Weights of a small GPT-style language model, trained from scratch on English Wikipedia: 101M tokens.
Each number is 128 + 24 x the weight over its row's rms, rounded and kept within 0 to 255. Layers, rows and columns count from 0. The size above them is the row's rms in percent of the matrix's.

# layer 6 MLP down (transposed), 384x96, rms 0.105, rows 249-284, columns 0-95
size [131  48  87  89 132  93  63 103 106 103  75 129  79  97  93  85 104  88 110  70  88  88 117  40 124 128 127  93  80 112  86 109  80  86  82  89]
[[118 140 120 111 125  85 104  94  98 152  96 160 119 133 104 104 117 114  97 173 100 151 122  86 117 133 127 119 128 125 113 120 148 122 151 108  89 134 120 154 137 148  85 148 112 138 143 131 162  78 142 139 148 130 147  90 110 146 152 116 160 143 141 158 169 201  86 107 107 111 149  75 152 101 138 145 113 142 130 123 161 132 116 145 129 158  98 133 153 100 104 113 130 143 168 134]
 [120 118 125 126 126 139 138  98 109 109 123 131 126 145 147 105 108 114  96 101 153  99 107 158 138 146  94 134 114 118 139 107 134 153 156 152 179 124 108 152 120 120 133 135 167 141  47 126  95 144 136 142 171 102 112 130  96 131 134 146  88 144 153 157 149 136 150 126 113  82 132 119 146 100 119 134 158 116 153 122 142 118 124 149 140 155 146 136  79  91 151 172 133  63 112 175]
 [106 128 160 186 113 134 121 116 126 157 224 126 142  72 149 149 125 134 102 118 178 122 158 145 134 132 117 134 126 151 128 111 152 121 121 133 137 148 144 139 101 122 136 155 115  99 140  94 116 171 125 128  86 116 132 127 123 140 149 113 102 134 139  91 138 147 103 142 138 109 139  90  58 148  99  81 109 141 136 121 148 121 103 139 127 120  88 136 105 123  92 141 120 116 145 130]
 [120 160 113  97 155 139 146 124 126 153 219 105 137 121 126 164 134 162 127  86 110 130 109  80 135 112 138 131 120 142 116 132 141 117 109 123 101 134 181 162 114  98 125 114 119 126 149  92  89 140 136 134  90 132 135 147 170 108 151 129 115 137 141 140 141  95 115 147 149 115 120 101 137  77 130  84 147 169 162  90 132 119 109 123 135 109 146 113  86 108 154 124 100 106 146 150]
 [136 113 110 137 126 166 141 125 171 132 177 127 143 157  68 118  92 118 147 105 119 127 145  83 161  91 107  99 145 112 101 122 174 123 157 139 163 110 170 144 115 100 122  94 169 109 133 115 154 150 133  99 104 138 105 113 130 119 115 160 146 133 107 144 111 126 116  91 105 128  99 154 141  93 114 106 146  97 195 123 126 140 135 122 124 118 181 136 105 121 138 143 144  98 136 151]
 [133 154  67 132 108 173 138  90 119 140 187 134 140 129 141 150 147 125 127 147 104  99 122 130 126 148 153 178 131 136 131 134  76 123 115  87 113 121 125 117 109 100  75 100 129 119 155 123 147  92 140 108  90 143 153 123  95 116 117 126 141 171 163 178  70 115 119 119 135 138 140 135 111 138 115  81 147 115 146 128 152 136 113 108 137 138 146  96 156 123 124 133 125  97  87 125]
 [131 127 124 105 175  95 114 102 144 155 134 123 124 124 102 167  95 149  79 126 126 144 137 154  67  68 128 101 150 118 128 147 132 143  52 135 123 141 147 129 119  80 136 150 104 134 122 140 171 128 109 119 134 144 148 125 179  98 156 134 139 115 141 118 151 104 111 114 128 107 142 150 110  96 117  97 149  95 149 107 123 139 115 137 153 156 161 128 139 117 173 117 128 166 150 110]
 [134 133 116 134 120 120 100 115 122 195 154 104 143 142 119 148 107 124 110 140  86 155 136 119 122 101 103 139 120 134 158 139  88 117 118 127 140 127 122  92 180 150 146  86 169 146 127 124  84 162 201 142 107 122 111 143 152 120  89 115 119  94 128 181 141 115 107 130 137 171 112  97 132 109 124 150 141 140  73 110 144 112 115 143 141 124 138 134 106 126  81 102 130 153 103 145]
 [143 125 128  92  75 120 111 139 131 161 165 126 116 127 111 128 162 122 149 111 128 138 145 171 138 118 144 125 121 128 114  56 128 126 122 156 106 114 174 153 144 118 159 167  94 146 132 140 131 102 136  99 122 113 162 139 123 133 162 139 104 120 151 117 146 117 140 175 107 105 131 103  77 149 123 137 104 103 125 111 109 133 106 130 164  88 131 133 138  83  90 186 163 154 135  95]
 [132 165 129 120 155 120 103  88 122 154 104 147 101 157  96 123 120 131  89 163 128 149 138  65 106 143 131  96 146 128 126 107 140 139 182  99 124 147 121 147 167 148 101 157  96 163 114 127 160  71 113 139 135  92 118  89  95 156 138 122 141 134 122 159 146 195 107 116  87 104 130  91 147 116 127 137 103 122 124 151 156 150 121 134 121 163 119 138 149 107 118 125 126 139 148 130]
 [144 136 133 111 122 152 137 142 149 128 141 119 131 109 120  87 160 135  99 138 101 119 140 136 162 131 135 121 126 137 105 122 104 133 100 119 141 155 145 102  97 111  89 127 135 152 148 173 181 130 138 105  94 158 186 101 104 158 135 145 100 176 171 176 113 113 106 105 120 147 136 133 126 110  91  86 119 126 175 127 165 139 125 151 147 183 112  95 131 127 136  90 107 160 106 132]
 [ 92 116 140  85 138 160 133 140 110 152 130 111 139 113 142 145 153 155 106 145 121  90 110 121 128 107 148 119 112 133 131 126  92 180 127 153 163 149 143  90 143 155 158 176 122  96 172 131 127 168 146 114 120 131 147 107 128 119 149 108  69 127 152 145 110 122  75 109 105 114 177  97 111  78 115 125 131 142 158 130 133 145 157 134 148 157 162 108 148 138 130  93 117  87 103 136]
 [143 168 113 140 137 197 109  84 146 144 210 120 139 104 145 127 129 142 133 122 145 121 148 137 135 133 164 142 116 122 111 146  95 141  90 107  95 114 124 157 119 110  74 117 122 114 137 125 135 104 141 118  73 113 150 120  82 141 126 132 142 146 149 177  93 136 114 125 107 121 140 111 166 100 118  53 147 126 138 148 134 126 113 122 141 111 156 122 132 118 129 136 130 156  98 125]
 [151 140 126 142 123 134  98 135 111 136 115 129 100 144 118 101 115  85 122 171 136 133 149 100 130 134 135 114 163 119 107  78 134 107 166 102 123 114  74 132 142 134  75 163  94 132 136 109 152  77 118 136 129 156 128  81  89 136 156 133 148 129 149 160 150 198  88 119 107 171 168  86 149 125 144 130 149 134 120 110 117 125 110 145 124 170 150 142 147 150 140 131 125 137 147 141]
 [138 166 138 122 148 134 124  81 122 129 196 126 155 116 133 160 106 131 125  98 128 119 134 110 126 123 131 151 117 160 111 140 117 120 156 168  99 139 106 162  87 122 124 151 101 142 126  71 125 113 116 136  90 123 148 144 141 150 118 173  84 160 117 126 121 110 118 149 116 119 125 114 134 119 156  37 150 143  84 155 150 122 119  92 127 114 143 145 118 113 117 153  85 132 140 100]
 [143 112  95 141 102  60 132 153 121 104 116 115 114 120 161 113 124 188  89 144 116 204 145 131 151 146 115 122 123 142  97  82 180 122  74 109 102 133 139 117 150 135 121 114  85 146 121 105 114 120 167 141 142 127 119 119 114 121 117 157 117 136 123 153 116 127 129 157 135 141 135 130 152 129 155 128 121 149 115 109 124 179 148 107 169 120  79 108 110 145 144 126  89 149 125 139]
 [117 179 160 118 163 116 136  80 149 151 135 155 121 105 146 142 104 115  64 114 134 106 137 143  71  92 121 113 113 158 139 130 135 122 108 153 116 122 105 154 129 151 179 144 136 110 168 132 106 157 150 113 163 165 139 123 138 143 164 151 115  96 102 169 127 113 100 151 103 184 135  88 162 127 113 140 121 123 131 133 110  88 101 120 125 111 122 117 149 107 157 119 107 112 106 129]
 [138 151  88 116 101 161 139 109 115 151 178 123 128 143 134 137 159 122 109 149  87  89 117 136 124 140 168 162 141 146 113 142  86 138 121  79 118 114 134 116  93 141  74 116 103 121 151 123 144  84 135 118 115 118 165 120  76  87 122 121 121 176 167 156  75 116 136 119 157 106 121 138  94 134 145 113 140 133 135 126 137 155 110  93 110 154 106 134 157  93 142 130 136 115  91 104]
 [108 163 115 123 151 159  78 145 148 154  93 151 101 122 132  99 150  96 102 153 122  87 142 159 122 150 144  88 106 123 162 107 110 111 129 133 104 171 168 115 144 159 113 107 128 140 161 116 115 177 118 113 181 101 133 148 122 114 135  96 126 125 125 152 134 166 142 144 153 167  88 152  90 111 138 157 102 117 101 110 161 123 124 117 114 153 132  94 119 131 125  72 116 123 106 129]
 [155 171 120 115 135 173 131 121 129 113 129 127 107 152 132  84 141 172  84  97 148 131 110 110 103  97 100 145 100 126 132 128  96 145 109 125  97 137 138  87 117 145 139 141  96 171  98 131 135 116 116 104 122 172 111 113 131 173 151 144 109 134 122  95 158 100 116 125 144 123 158 118 151 103 134 113 197 121 127 108 129 134 148 153  93 163 178 140 145  90  96 113 144 125 171 133]
 [177 152  94 116 139 154 142 103 115 132 158 113 111 183  86 114 125 126 100 127 138 116 102 106 129 103 175 122 132 158 116 148 154 149 157 100 125 134 150 144  94 120  97 115 160 131 139 163 132 105 136 113 120 115 132 132 109 119 147 112  88 141 159  99 138 155 101 124 145  77 156 119 116  34 119 110 151 116 167 106 128 129 116 120 160 133 161 124 144 121 148 119 145 134  90 119]
 [113 127 112 107 129 105 139 119 118 157 186  98 133 146 148 160 112 123 121 117 151 162 123  82 138 104 110 144 126 145  96 174 124 108 119 148 105 124 126 157 142 100 130 108 160 117  85 126  97 134 154 139  99 120 149 128 176  96 143 137 140 151 142 152 107 115 101 146 147 124 140 111 139 126 123 101 100 124 147 125 112 123 147 126 134 134 173  72  76 131 140 167  70 137 194 121]
 [140 130 120 125 140 120 143 146 117 149 130 127 101  98 209  77 128 125 122 156 150  99 135 180  96 143 120 107 143 122 101 131 104 142  97 158 156 131 145 148 123 141 113  90 110 118 136 148 120 146 141 101 122 121 120 121 107 172 131 133 129 110 131 105 142 129 112 132  75 156 145 143  88 128 178 120 198  77 132 124 132 106 130 146 146 105 164 148 132 108 110  91 138 133 108 164]
 [160 145 150 120 108 104 111 100 113 146 152 151  98 149 116 106 111 113  85 119 113 155 142 104 116  93  90  86 121 129 166  62 125 114 144 147 132 119 149 146 146 172 124 157 107 136 139 159 151 104 161  76 151 122 135 145 124 124  92 131 127 122 125 132 158 161 131 136 142 186 114 124 173  99 109 114  99  86  96 113 125 128  78 129 126 146 160 114 142 138 151 121 142 160 131 108]
 [101 135 123 112 150 189 148 136 136 169 132 114 137 180  96  95 159 129 122 162 145 137 122 107 107 130 152 126 144 168 103 101 110 145 123 151 143 135 145 114 123 111 105 140 168 117 131 103 108 147 101 149 127  97 132  96 135  87 125  58  99 152 148 161 129 124 110 125 146 111 156 155  73  99 132 129 108 145 145  91 125 170 158  89 120 153 138 146 150 111 120  98 126 117 105 112]
 [134 102 161 114 104 131 128  84 145 122 147 139 117  94 125 125 106 138 163 183 157 121 158  95 135 154 127 111 125 138 136 162  99 147 136 126 152  99 113 121 108  94 132 137 104 177 151 160 136 151 120 130 106 102  74 103 132 152 170  99  54 126 154 136 131 123 108 137 141 168 145 142 113  84 159 123  77  99 106 130 148 131 154 122 129 143 144  97 132 121 130 125 114 135 114  90]
 [116 148 138 118 105 130 120 164 113 164 130 128 179 131 176 119 170  83 133 119 129 125 162 106 138  99 130 114 151 112 115 168 105 181 161 121 106 143 125 103 120 118  96 127 146 143 102 133 133 140 142 146 129 104 147 153 122  94 116  54 131 151 110 194 105 160 160  90 135 104 108 115 102 111 109 141 116 181 115 118  89 142 121 134 144 122 120  96 109 143 106 123 137 124 124 116]
 [144 167 141 100 122 121 120 185 124 134 119 150 123 125 116 118 109  83 133 108 132  89 136 170  94 114 129  94 135 100 167 131 134 118 179 133 118 130 105 134 132 172 102 105 139 140 157  75 118 154 143 158 166  92 122 148 152 109 113 138 110 102 127 156 129 115 149 151 136 132 130 124 116 152  73 204 131 112 104  96 128 117 101 111 132 128 153  97 141 117 137 121 134  82 101 133]
 [158 124 154 167  91 154 131 154 136 112 130 150 111 115 175  85 112  94  90 119 152 133 118 130 136 120 133 127 101 146 163 106 139 130 144 136  96 172 129 162 100 183  89  81 112 140 105  62 112 140 113 150 137 138 111 133 124 152 114 119 145 136 136 156 156 129 103 123 103 114 136  65 106 114 107 142 139 114 113 123 100 146 115 129 130 157 118 153 146 110 117  82 139  96 164 144]
 [ 87 135 113 111 200 161 103 139 138 166  98 178 147 136  69 134 139 108 122 143 122 118 105 143 127 133 153  95 117 134 160 135 110 131 111 118 118 131 159  94 134 175  95 132 136 116 171 112 129 124 101 110 161 127 141 112 134 127  89 132 105 135 109 143 148 140 150 150 130 139 127 157 109  68 113 147  87 113 149 162 129 118 124  88  96 148 127 103 158  93 153 138 143 151 127 105]
 [ 78 121 153  83 114 155 132 127 132 139 182 103 169 152 151 128 114 136 140 100 192 140  89 116 136 122 109 151 118 159 118 129 134 136  95 117  88 112 176 136 121  84 116 104 135 113 138 154 118 107 102 166 129 128 116 123 186  97 102 145 125 173 131 137 142  99 128 132 124 147 139 167 124 101 153 127 110  94 149 131 125 130 121 130 145 126 156  98 120 117 118 152 127 121 177  84]
 [127 141 130 118 109 126 122 123 150 134 125 141 135  97 177 100 127 153 115  90 140 120 153  95 127  97 107 105  98 147 131 131 149 160 118 160 149  71 113  92  91 152 182 110 146 163 134 129  98 113  94 149 153 104 159  98 109 112 174 146 126 113 100 114 169 125 156 169 100 150 148 132 149 154 146 153 106 120 124 114  67 114 134 111 151 117 173  98 122 139 114 123 145 133 126 110]
 [143 128 129 141 132 158 123  93 153 172 239 127 112 144 133 150 118 136 159 127 150 121 116 106 142 146 153 154 124 127 137 165 135 123  99 124  96 114 123 163 111 108 124 106 129 118 125 118 112  95 129 118  64 141 114 121 146 147  99 111 161 114 112 165 101 122 111 119  96 160 156 117 136 128 130  69 133 146 157 120 102 105 114 140 132  91 144 120 100 136 118 153 111 109  95 144]
 [114 143 123 122 111 108  92 123 137 116 116 116 157 201 120 126 156 138 141  84 128 149 173 121 122 140  92 112  85 132 119  92 118 119 136 162 119 131 145 144 165 109 184 144  92 126 111 128  96 132 152 126 112 153 136 130 153 127 143 106 136 162 116 131 149 110 117 100 157 139 160 164 147 107 144 126 107 108 131  76 168 158 130  74 113  97 174 118 106 108 138 112 161 122 144 104]
 [143 138 117 100 134 153 139 145 176 137 137 124 131 104 130 127 162  90 109 146 126 103 107 119 118 100 107 127 100 104 124 118 129 130  92  87 148 140 100 140 107 108 108 158 125 156 116 192 136 115 159 166  98 137 145 125 105 121 146 135 136 132 125 122 183 159 107  94 124  96 122 105 106  95  74 136 144 121 117 111 155 170 153 171 132 178 143 118 140 107 161 122 126 136  66 125]
 [106 144 111 126 148 171 115 119 136 140 239 107 146 128 149 149 155 124 135 115 141 127 136  92 144 136 148 132 134 154 100 137 114 121 128 118 139 131 117 144 122 119 124 146  98 114 124 141 100  89 126 129  65 121 141 124 128 155 128 141 116 155 155 149  87 130  94 137 142 118 156 117 136 119 138  43 132 142 135 114 140 101 111 125 122  89 143 123  61 129 148 146 115 112 132 122]]
# layer 6 MLP up, 384x96, rms 0.142, rows 250-285, columns 0-95
size [104  82  69  94  67 122 110 100 105  98 104  68 113  73 118  95  74  93 114  90  83  98 107 105 108 127  79 111  98  78 105  70 111 111  61  81]
[[105 143 145 139 127  89 102 134 153 147  92 135 133 118 122 114 131 161 130 109 166 143 148 109 146 123 112 150 134 114 123 125 144 118 150 156 125 103 104 100  82  97 104 168 159 151 100 154 145 118  69 156 166 148 166 140 167 101 112 148 113 146 111  99 119  95 163 150 112 142  85 111 110 122 135 130 121 114 132 105 106 165 106 154 107 173 103 116 160  90 115 165 157 155 143 103]
 [129 158 134 171 115  96 153 123 117 119  71 145 133 150  75 159 100 127 129  81 137 129 157 122 145 132 102 159 147  95 122 152 152 130 185 113 126 115 113 121 120 101 132 154 138 123 131 126 117 151  85 124 155 162 119 164 145  99 122 136 151 133 116 122 121 131 172 146 164 139  88 136  96 111 105 125 139  92 131 133 116 139 121 137 116 164 116 104 213 123 142 144 156 152 112 110]
 [118 147 144 163 107 128 119 118 126 144  40 146 164 112 121 140 151 135 167  86 138 117 155  81 142 138 121 127 159 104  97 132 169 137 158 115 152 109  97 109 124 126 120 139 150 140 124 124 106 161  89 107 182 144 144  94 154 111 126 138 138 132 116 106 116 116 154 113 180 142 124 147 133 128 130 130 147 142 113  83 132 148 145 116 112 148 148 124 176  90 130 167 125 167 125  99]
 [102 158 141 148  80 120 128 129 117 137  86 137 129 137 156 129 149 143 127 137 146 114 160 119  95 154 116 142 100  95 137 120 116 124 171 107 123 100 124 125 111 123 174 135 148 127  85 165  95 115 132 118 165 115 136  89 143 153 119  73 161 157 119  80 124 136 130 123 135 168 147  77 156 148 138 124  82 129 128 102 126 117 122 142 127 165 128 144 174 116 115 152 173 158 165  94]
 [106 131 159 177 112 110 100 125 131 147  66 149 143 108 108 138 125 132 165  95 131 116 167 121 166 119 123 118 119  94 142 155 148 130 164 128 142 116 110  82 124 124  97 118 127 131  92 149 117 139  81 123 215 160 131 123 138 138 104 122 134 120 103 118 127 102 160 139 130 123 118  89 122 119 117 119 122 124 139 125 135 180 134 147 125 165 137 103 182 113 142 165 125 168 149 129]
 [112 141 146 131 137  84 115 160 152 146  79 135 145 115 134 128 121 144 143 125 156 138 151 110 141 126 100 150 159 117 120 126 162 123 137 129 124  87 118 115  84  93 109 153 142 159 100 143 129 127  82 127 167 152 168 129 126  98  89 113 123 152 130  96 116  95 139 154 133 157  96 132  91 100 151 131 128 114 136 108  94 157 120 156 112 161 121 121 157  96 119 178 187 177 143  97]
 [138 199 161 134 117 152  89 105 137 153 113 123  92  94 114 129 155 135 123  97 115 150 171 144 140 133 169 146 128 153 133 162 117 116 150 169  87 108 140 115  90 119 123 136 147 181  94 128 153 164 133 108 144 125 143 102 152 125 108 144 135  97  88 125 127 135 165 129  90 108 131 134 105 135 100 135 107 143 126 131 138  99  89 168 115 169  93 126 147  90 142 124 155 116 137 105]
 [142 134 131 128 115 126 172 136 180 121  97 131 121 119 114 118 152 123 148 110 167 136 137 128 122 123 118 182 136 152 106 127 139 131 123 139 119  79 135 126 114  92 102 146 182 159 136 109 118 159 107 139 137 136 154 127 184 100 114  96 147 119 117 109 136  63 151 126 155 151  99 140  86 113 147 140 126 113 173 101 104 167 100 157  92 144 121 107 150 102 126 132 180 120 160 115]
 [112 162 128 139 128 137  88 148 159 133  84 136 126 119  95 113 141 140 138  92 162 124 151 107 119 115  98 119 126  84 144 122 161 180 158 124 143  97 122 109 102 111 103 131 134 171 112 142 117 133 111 112 168 141 177 134 121 109  92 114 131 151 112 124 151 128 178 141 117 138 109 114 115  97 151 137 148 123 123 131 117 140 104 131  97 172 125 144 188  63 118 157 144 149 170 101]
 [126 148 110 147 122 104  91 143 147 162  76 141 163 107 124 119 138 137 143 104 171 136 180 117 136 127 112 123 149  94 129 130 160 144 149 110 135 115 105  94 114 101 108 152 149 151  94 136 135 125 104 138 177 165 144 119 137 122  97 112 114 154 118 117 110  92 151 168 145 150  95 132 113 109 114 121 130  99 150 103  96 153 120 140 113 185 119 104 171 103 120 164 151 179 148  92]
 [ 97 148 124 131  95 122  85 123 101 185  92 136 136 116  91 120 133 156 122 112 127 141 168 122 111 115 112 137 161  97 135 101 165 132 180 141 139  84 109 131 136 105 139 192 147 126 119 146 150 124 101 109 167 175 163 115 118  80 126 123 135 175 105 121 123 139 188 148 129 122 102 130 117  84 135 130 136 122 111 106 122 122 127 150 120 138 118 131 170 118 118 157 144 150 157 118]
 [ 93 132 127 174 127 103 127 123 152 131  53 142 149 132 121 118 125 117 171  97 149 129 167 113 149 122 159 118 112  93 116 154 147 148 174 108 128 100 124 111  95 114 117 137 131 141 108 117 128 151  95 130 220 163 140 124 157 127 101 130 153 122 111 121 105 105 156 118 133 156 112 103 130  99 112 124 136 108 148 116 108 154 143 147  94 159 135 135 170 121 128 167 141 157 150 108]
 [121 141 135 117 136 117  97 163 160 145 101 130 117 122 111 114 132 136 141  95 178 140 148 114 120 109  89 125 129 101 139 116 144 180 179 129 144  97 131 115  81 106 105 131 133 149 111 134 123 137 111 126 167 145 165 131 129 118  79 124 131 151 133 109 136 116 197 186  94 131  89 127 118  93 149 134 128 115 130 105 117 131 107 133  93 160 130 127 165  84 115 164 152 156 164 101]
 [124 154 154 167 115  62 130 121 139 130  45 147 158 143 132 123 115 138 133 113 146 130 149 125 138 133 118 130 123  97 103 158 122 155 172 142 118 107 102 106  95 139  83 161 162 132 129 101 132 124  97 126 154 141 135 143 157  98 138 160 139 134 114 129 106 132 139 150 156 144 121 127 120 129 141 124 119 106 118 111 131 180 136 155  91 171 118 152 196  90 119 156 126 162 123 118]
 [120 130  93 138 118 128 133 147 125 143 113 130  99  88 135 101 157 117 171 142 166 124 193 111 129 137 106 129 154  89  96 122 160 131 127 128 154 105 129  79 141 109 137 121 137 147  69 133 124 136 131 138 146 137 161 103 137 155 135 119 153 188 102 101 139  77 119 123 146 125 113 143 105 146 121 140 114 143  90 161 117 123 104 158 128 132 125 160 130 116 151 186 117 112 181  92]
 [135 144 127 116 121 102 120 140 113 123  92 134 154 107 123 123 121 117 125 145 112 104 127  86 112 133 121 177 132 156  94 128 158 148 149 150 111 100 101 128 100 105 129 154 118 171 111 154 174 122 109  97 166 132 162 107 135  91 115 155 142 141 130 132 123 122 161 188 145 144 122 155  88  76 159 136 141 117 133 106  77 154 129 134  91 121 143 146 158  83  91 159 175 149 125 117]
 [108 127 154 174 122 122 107 131 142 143  81 147 142  87 107 123 119 139 152 102 136 100 153 108 160 125 132 120 152  90 142 147 151 144 158 134 121 119 116  89 101 132  91 116 129 138 112 132  82 135  81 131 198 159 150 148 138 119  95 106 133 127 102 108 140  96 170 154 112 119 117  76 125 124 116 123 161 123 144 131 126 188 118 139 133 163 114 135 165 116 143 162 127 162 159 109]
 [114 161 112 130 106 135  95 119 131 158  84 135 126 122 125 114 137 141 119  92 141  93 150 150  92  92 102 124 129 159 165 128 140 155 154 142 148 113 126 116 116 111 126 163 118 154 134 165 154 133 121 123 172 138 164 111 109  87 130 131  96 126 117 136 133 126 167 167 122 133 117 150 125  76 136 142 104  99 111  84  92 125  97 178 109 127 121 135 176  54 130 141 149 150 135 103]
 [103 163 136 136 125  79 101 152 139 158  87 133 158 135 115 120 117 143 148 101 166 125 151 118 139 117 105 146 152 120 123 127 155 131 132 134 127  91 115  98  95  84 113 139 132 153  96 151 135 124  77 124 173 141 159 135 129 109  92 120 124 158 114  87 125  96 161 155 132 150  90 125 104 102 155 127 133 116 135 125  91 154 121 163 107 148 123 121 156  87 131 177 171 159 139  85]
 [115 171 172 135  68 128 115 136 133 141  82 123 138 103 144 156 144 160 135 122 135 116 153  85 129 116  78 153 139 111 117 134 165  97 191 125 127 103 100 128  72 110 117 143 154 146  83 142 126 121 112 129 173 121 149 100 131 134 121 105 126 134 133  89 121 131 153 128 105 167 127 113 137 126 115 141  99 117 126 113 113 124 108 121  93 160 142 139 164 111 132 159 179 157 151 105]
 [111 147 156 167 134  80 141 114 137 136  67 141 128 147 105 141 142 131 131 131 147 111 136  77 151 146 118 138 142  68 122 158 150 149 149  97 139  78  83 105 122 136 123 120 157 131  99 119 118 136 109 117 162 135 156 109 187 101 118 122 154 133 118 135 122 141 147 142 135 134 117 122 112 132 107 121 123 133 153 122 122 148 127 127 110 164 142 137 154 101 117 195 149 188 174 102]
 [128 155 137 123 116  92 116 133 149 144  98 134 129 168 117 144 154 138 164 114 156 143 159  86 138 103 108 105 161 135 118  96 141 107 141 142 108  99 132 131 104 110 142 157 111 159  78 158 159 114 115 104 195 125 140 119 175  85 121 146 143 165  94  91  99 113 168 163 136 142 115 131 149  95 131 131 122  89 138 123  71 138 139 164 117 128 160 133 153 118 141 148 148 125 114 124]
 [124 145 135 138 119 113 108 169 155 150  88 133 149 119 120 116 137 145 132  98 151 134 153 113 142 106  99 148 140 115 136 118 163 138 145 150 119  96 114 119  95 103 119 160 149 156 110 159 125 125  84 151 163 139 174 131 140 102  80 123 117 151 129  97 146 109 156 154 115 167  99 122  97  97 146 133 123 108 129 104 105 127  98 131  98 162  98 112 161  81 109 176 167 168 151  82]
 [136 186 138 126  93 129 120 133 125 137  91 129 152 134 111 125 158 142 134 106 142 156 158 139 110 121  71 154 134  82 101 132 149 133 198 136 108 113 136 129  98  85  91 145 137 153 104 142 127 114  89 134 160 123 181 109 123  78 108 109 119 132 114 127 128 126 150 132 102 152 114 150 123 129 121 131 123 123 109 123 108 126 103 143 104 174 125 142 191  94 140 145 169 141 162 141]
 [125 170 126 130 127 130 129 147 131 127  84 130 172 123  59 114 162 157 124 151 146  92 129 128 131 114 111 126 133 129 125 140 154 128 126 174 134 102 146 109 123 111 119 114 160 131 116 141 114 140 118 134 166 136 167  95 126 105 116 141 122 150 127 131 129 155 148 152 130 144 101 144 101 137  87 137  97 114 112 130 120 141 105 117  78 176 108 142 168  38 100 164 152 142 151  98]
 [145 163 143 124  96 127  71 100 175 158 106 125  94  93 125 128 131 155 117 110 114 122 180 123 100  87 126 147 104 168 108 129 127 144 156 174  99 118 130  99 120 119 118 125 146 172 137 122 167 152 123 126 149 120 171 142 181 100 124 142 157  96  86 113 139 105 165 150 105 134 123 122  87 112 113 138 138 131 123 111 131 125 103 149  98 165 150 130 137  84 148 134 154 129 107 135]
 [109 139 100 122  83 118  81 146 133 139  87 132 108 115 122 114 109 150  98  90 125 118 143 139  95 105 128 121 111 162 133 115 162 144 132 129 124 112 119 112  92 120 146 146 120 154 136 177 142 164 114 135 195 119 171 144 145  91 131 136 106 118 113 128 132 116 164 154 130 173 107 135 113  92 129 147 141  83 136  99  90 164 105 159 122 138 132 134 188 101 103 136 158 124  93 109]
 [ 98 127 125 125  82  96 111 184 128 178 102 130 148 125 117 131 104 167 119  91 139 149 155  99 132 103 102 130 138 140 140 142 155 136 132 120 134 107 121 111  89  85 158 141 141 147 123 159 150 127  93 149 178 156 148 150 137  80 103 114 120 156 123 100 126 108 155 130 134 161  93 128  88 100 141 140 114 101 135 103  73 131 112 140 118 155  98 127 156 115 109 153 155 140 151  91]
 [111 191 131 134 117 150  57 108 129 166  84 127 141  89 112 123 136 120 117 108 116 100 133 135  99 138 125 138 133 112 131 120 145 143 161 116 126 122 119 124 123 135 129 144 130 170 130 144 157 130 120 148 160 140 208  94 115  93 134 130 106 119 107 135 149 132 170 130  97 147 134 139 127  90 128 137 118 125 114  87 126 139 100 147 109 142 121 130 168  66 123 130 154 155  87  83]
 [109 140 150 153 122  93 120 124 163 141  56 143 138 137  98 140 133 137 140 123 158 138 130  87 158 127 127 137 162 119 111 128 156 128 116 119 135  92  92 122  95 125 134 119 145 138  84 116 121 145  97 116 168 132 168 114 158  77 130 122 147 156 118 111 138 124 145 127 151 168 109 130 106 131 136 126 121 109 152 120  95 169 129 122 106 161 144 106 152  77 130 176 156 194 148  94]
 [123 143 131 115 135 115 109 126 146 151  91 126 145 132 100 103 137 139 114 132 130 114 152  94 136 108 131 144 138 152 136 115 132 114 146 150 106  71 132  92 117 120 129 157 140 130  97 161 164 105 116 106 162 142 157 164 137  78 112 131 136 147 121 112 103 107 180 143 105 122  97  90 107  89 138 141 110 102 161 107  89 185 104 126 121 143 119 133 188 114 122 172 181 144 128  96]
 [ 96 122 131 186  93  98 130 117 144 151  44 150 145 140  96 134  91 129 171 113 141 123 151 111 146 122 150 120 107 102 133 132 157 137 183  91 167  97 105  97 127 134 117 134 151 150 115 117 133 131  99 119 177 142 110 126 163 142 130 126 159 136  98 125  91 128 153 121 140 176 116 115 145 112 119 132 100 134 140 117 108 134 142 147 102 150 129 124 187 119 152 145 134 164 131 118]
 [141 141 145 117  99 132 113 162  95 162 127 132 146  99 137 126 160 152  89 150 184 102 143 146 148 165 120 112 108 117 134 173 163 119 160 143 131 102  69 123 105 120 142 116 198 119 109 154 206 110  91 147 143 122 116 141 115 133 130 142 108 102  97 140 124 160 141 165 139 110 114 117 139 134 115 126 132 122 105 121 118 115 111 127  91 111 123 134 135 116  74 137 129 128 165 118]
 [ 88 139 141 137 126  76 117 159 149 165  78 137 156 142 113 145 124 144 128 113 144 131 162  95 130 115 125 141 130 122 148 130 167 131 149 140 118  89 120  84 102  83 129 148 146 150 101 162 147 132 100 133 183 156 150 136 138 115  97 127 127 153 102  99 129  92 148 144 134 159 100 110 106 104 131 127 123 105 136 108 115 146 125 144 115 184 114 107 151  98 139 183 171 154 143  94]
 [112 133 167 192 137 121 133 123 130 115  22 152 142 133 149 129 118 121 153  98 127 132 168 117 139 134 123 136 126  91  88 152 146 152 181 128 144 132  97 102 125 138 105 141 142 141 138 126 109 143  52 128 186 111 124 126 158 120 123 130 135 114 107 131  99 118 167 141 155 153 102 122 127 123 133 127 132 131 122 119 120 142 144 143 112 156 147 149 165 116 140 155 121 154 142 116]
 [ 92 140 142 179 120 122 116 135 144 150  68 142 148 106 104 140 130 106 159 156 138 121 118  62 141 134 125 128 118  98 137 117 157 141 152 111 144  84 102 121  92 125 131 127 159 143 120 108 118 123 108 126 171 157 151  53 140 108 145 117 144 119 113 116 128 133 132 120 103 179 136 123 127 119  97 127 131 137 147  95 115 155 135 132  93 170 143 128 153  93 128 155 186 161 147 120]]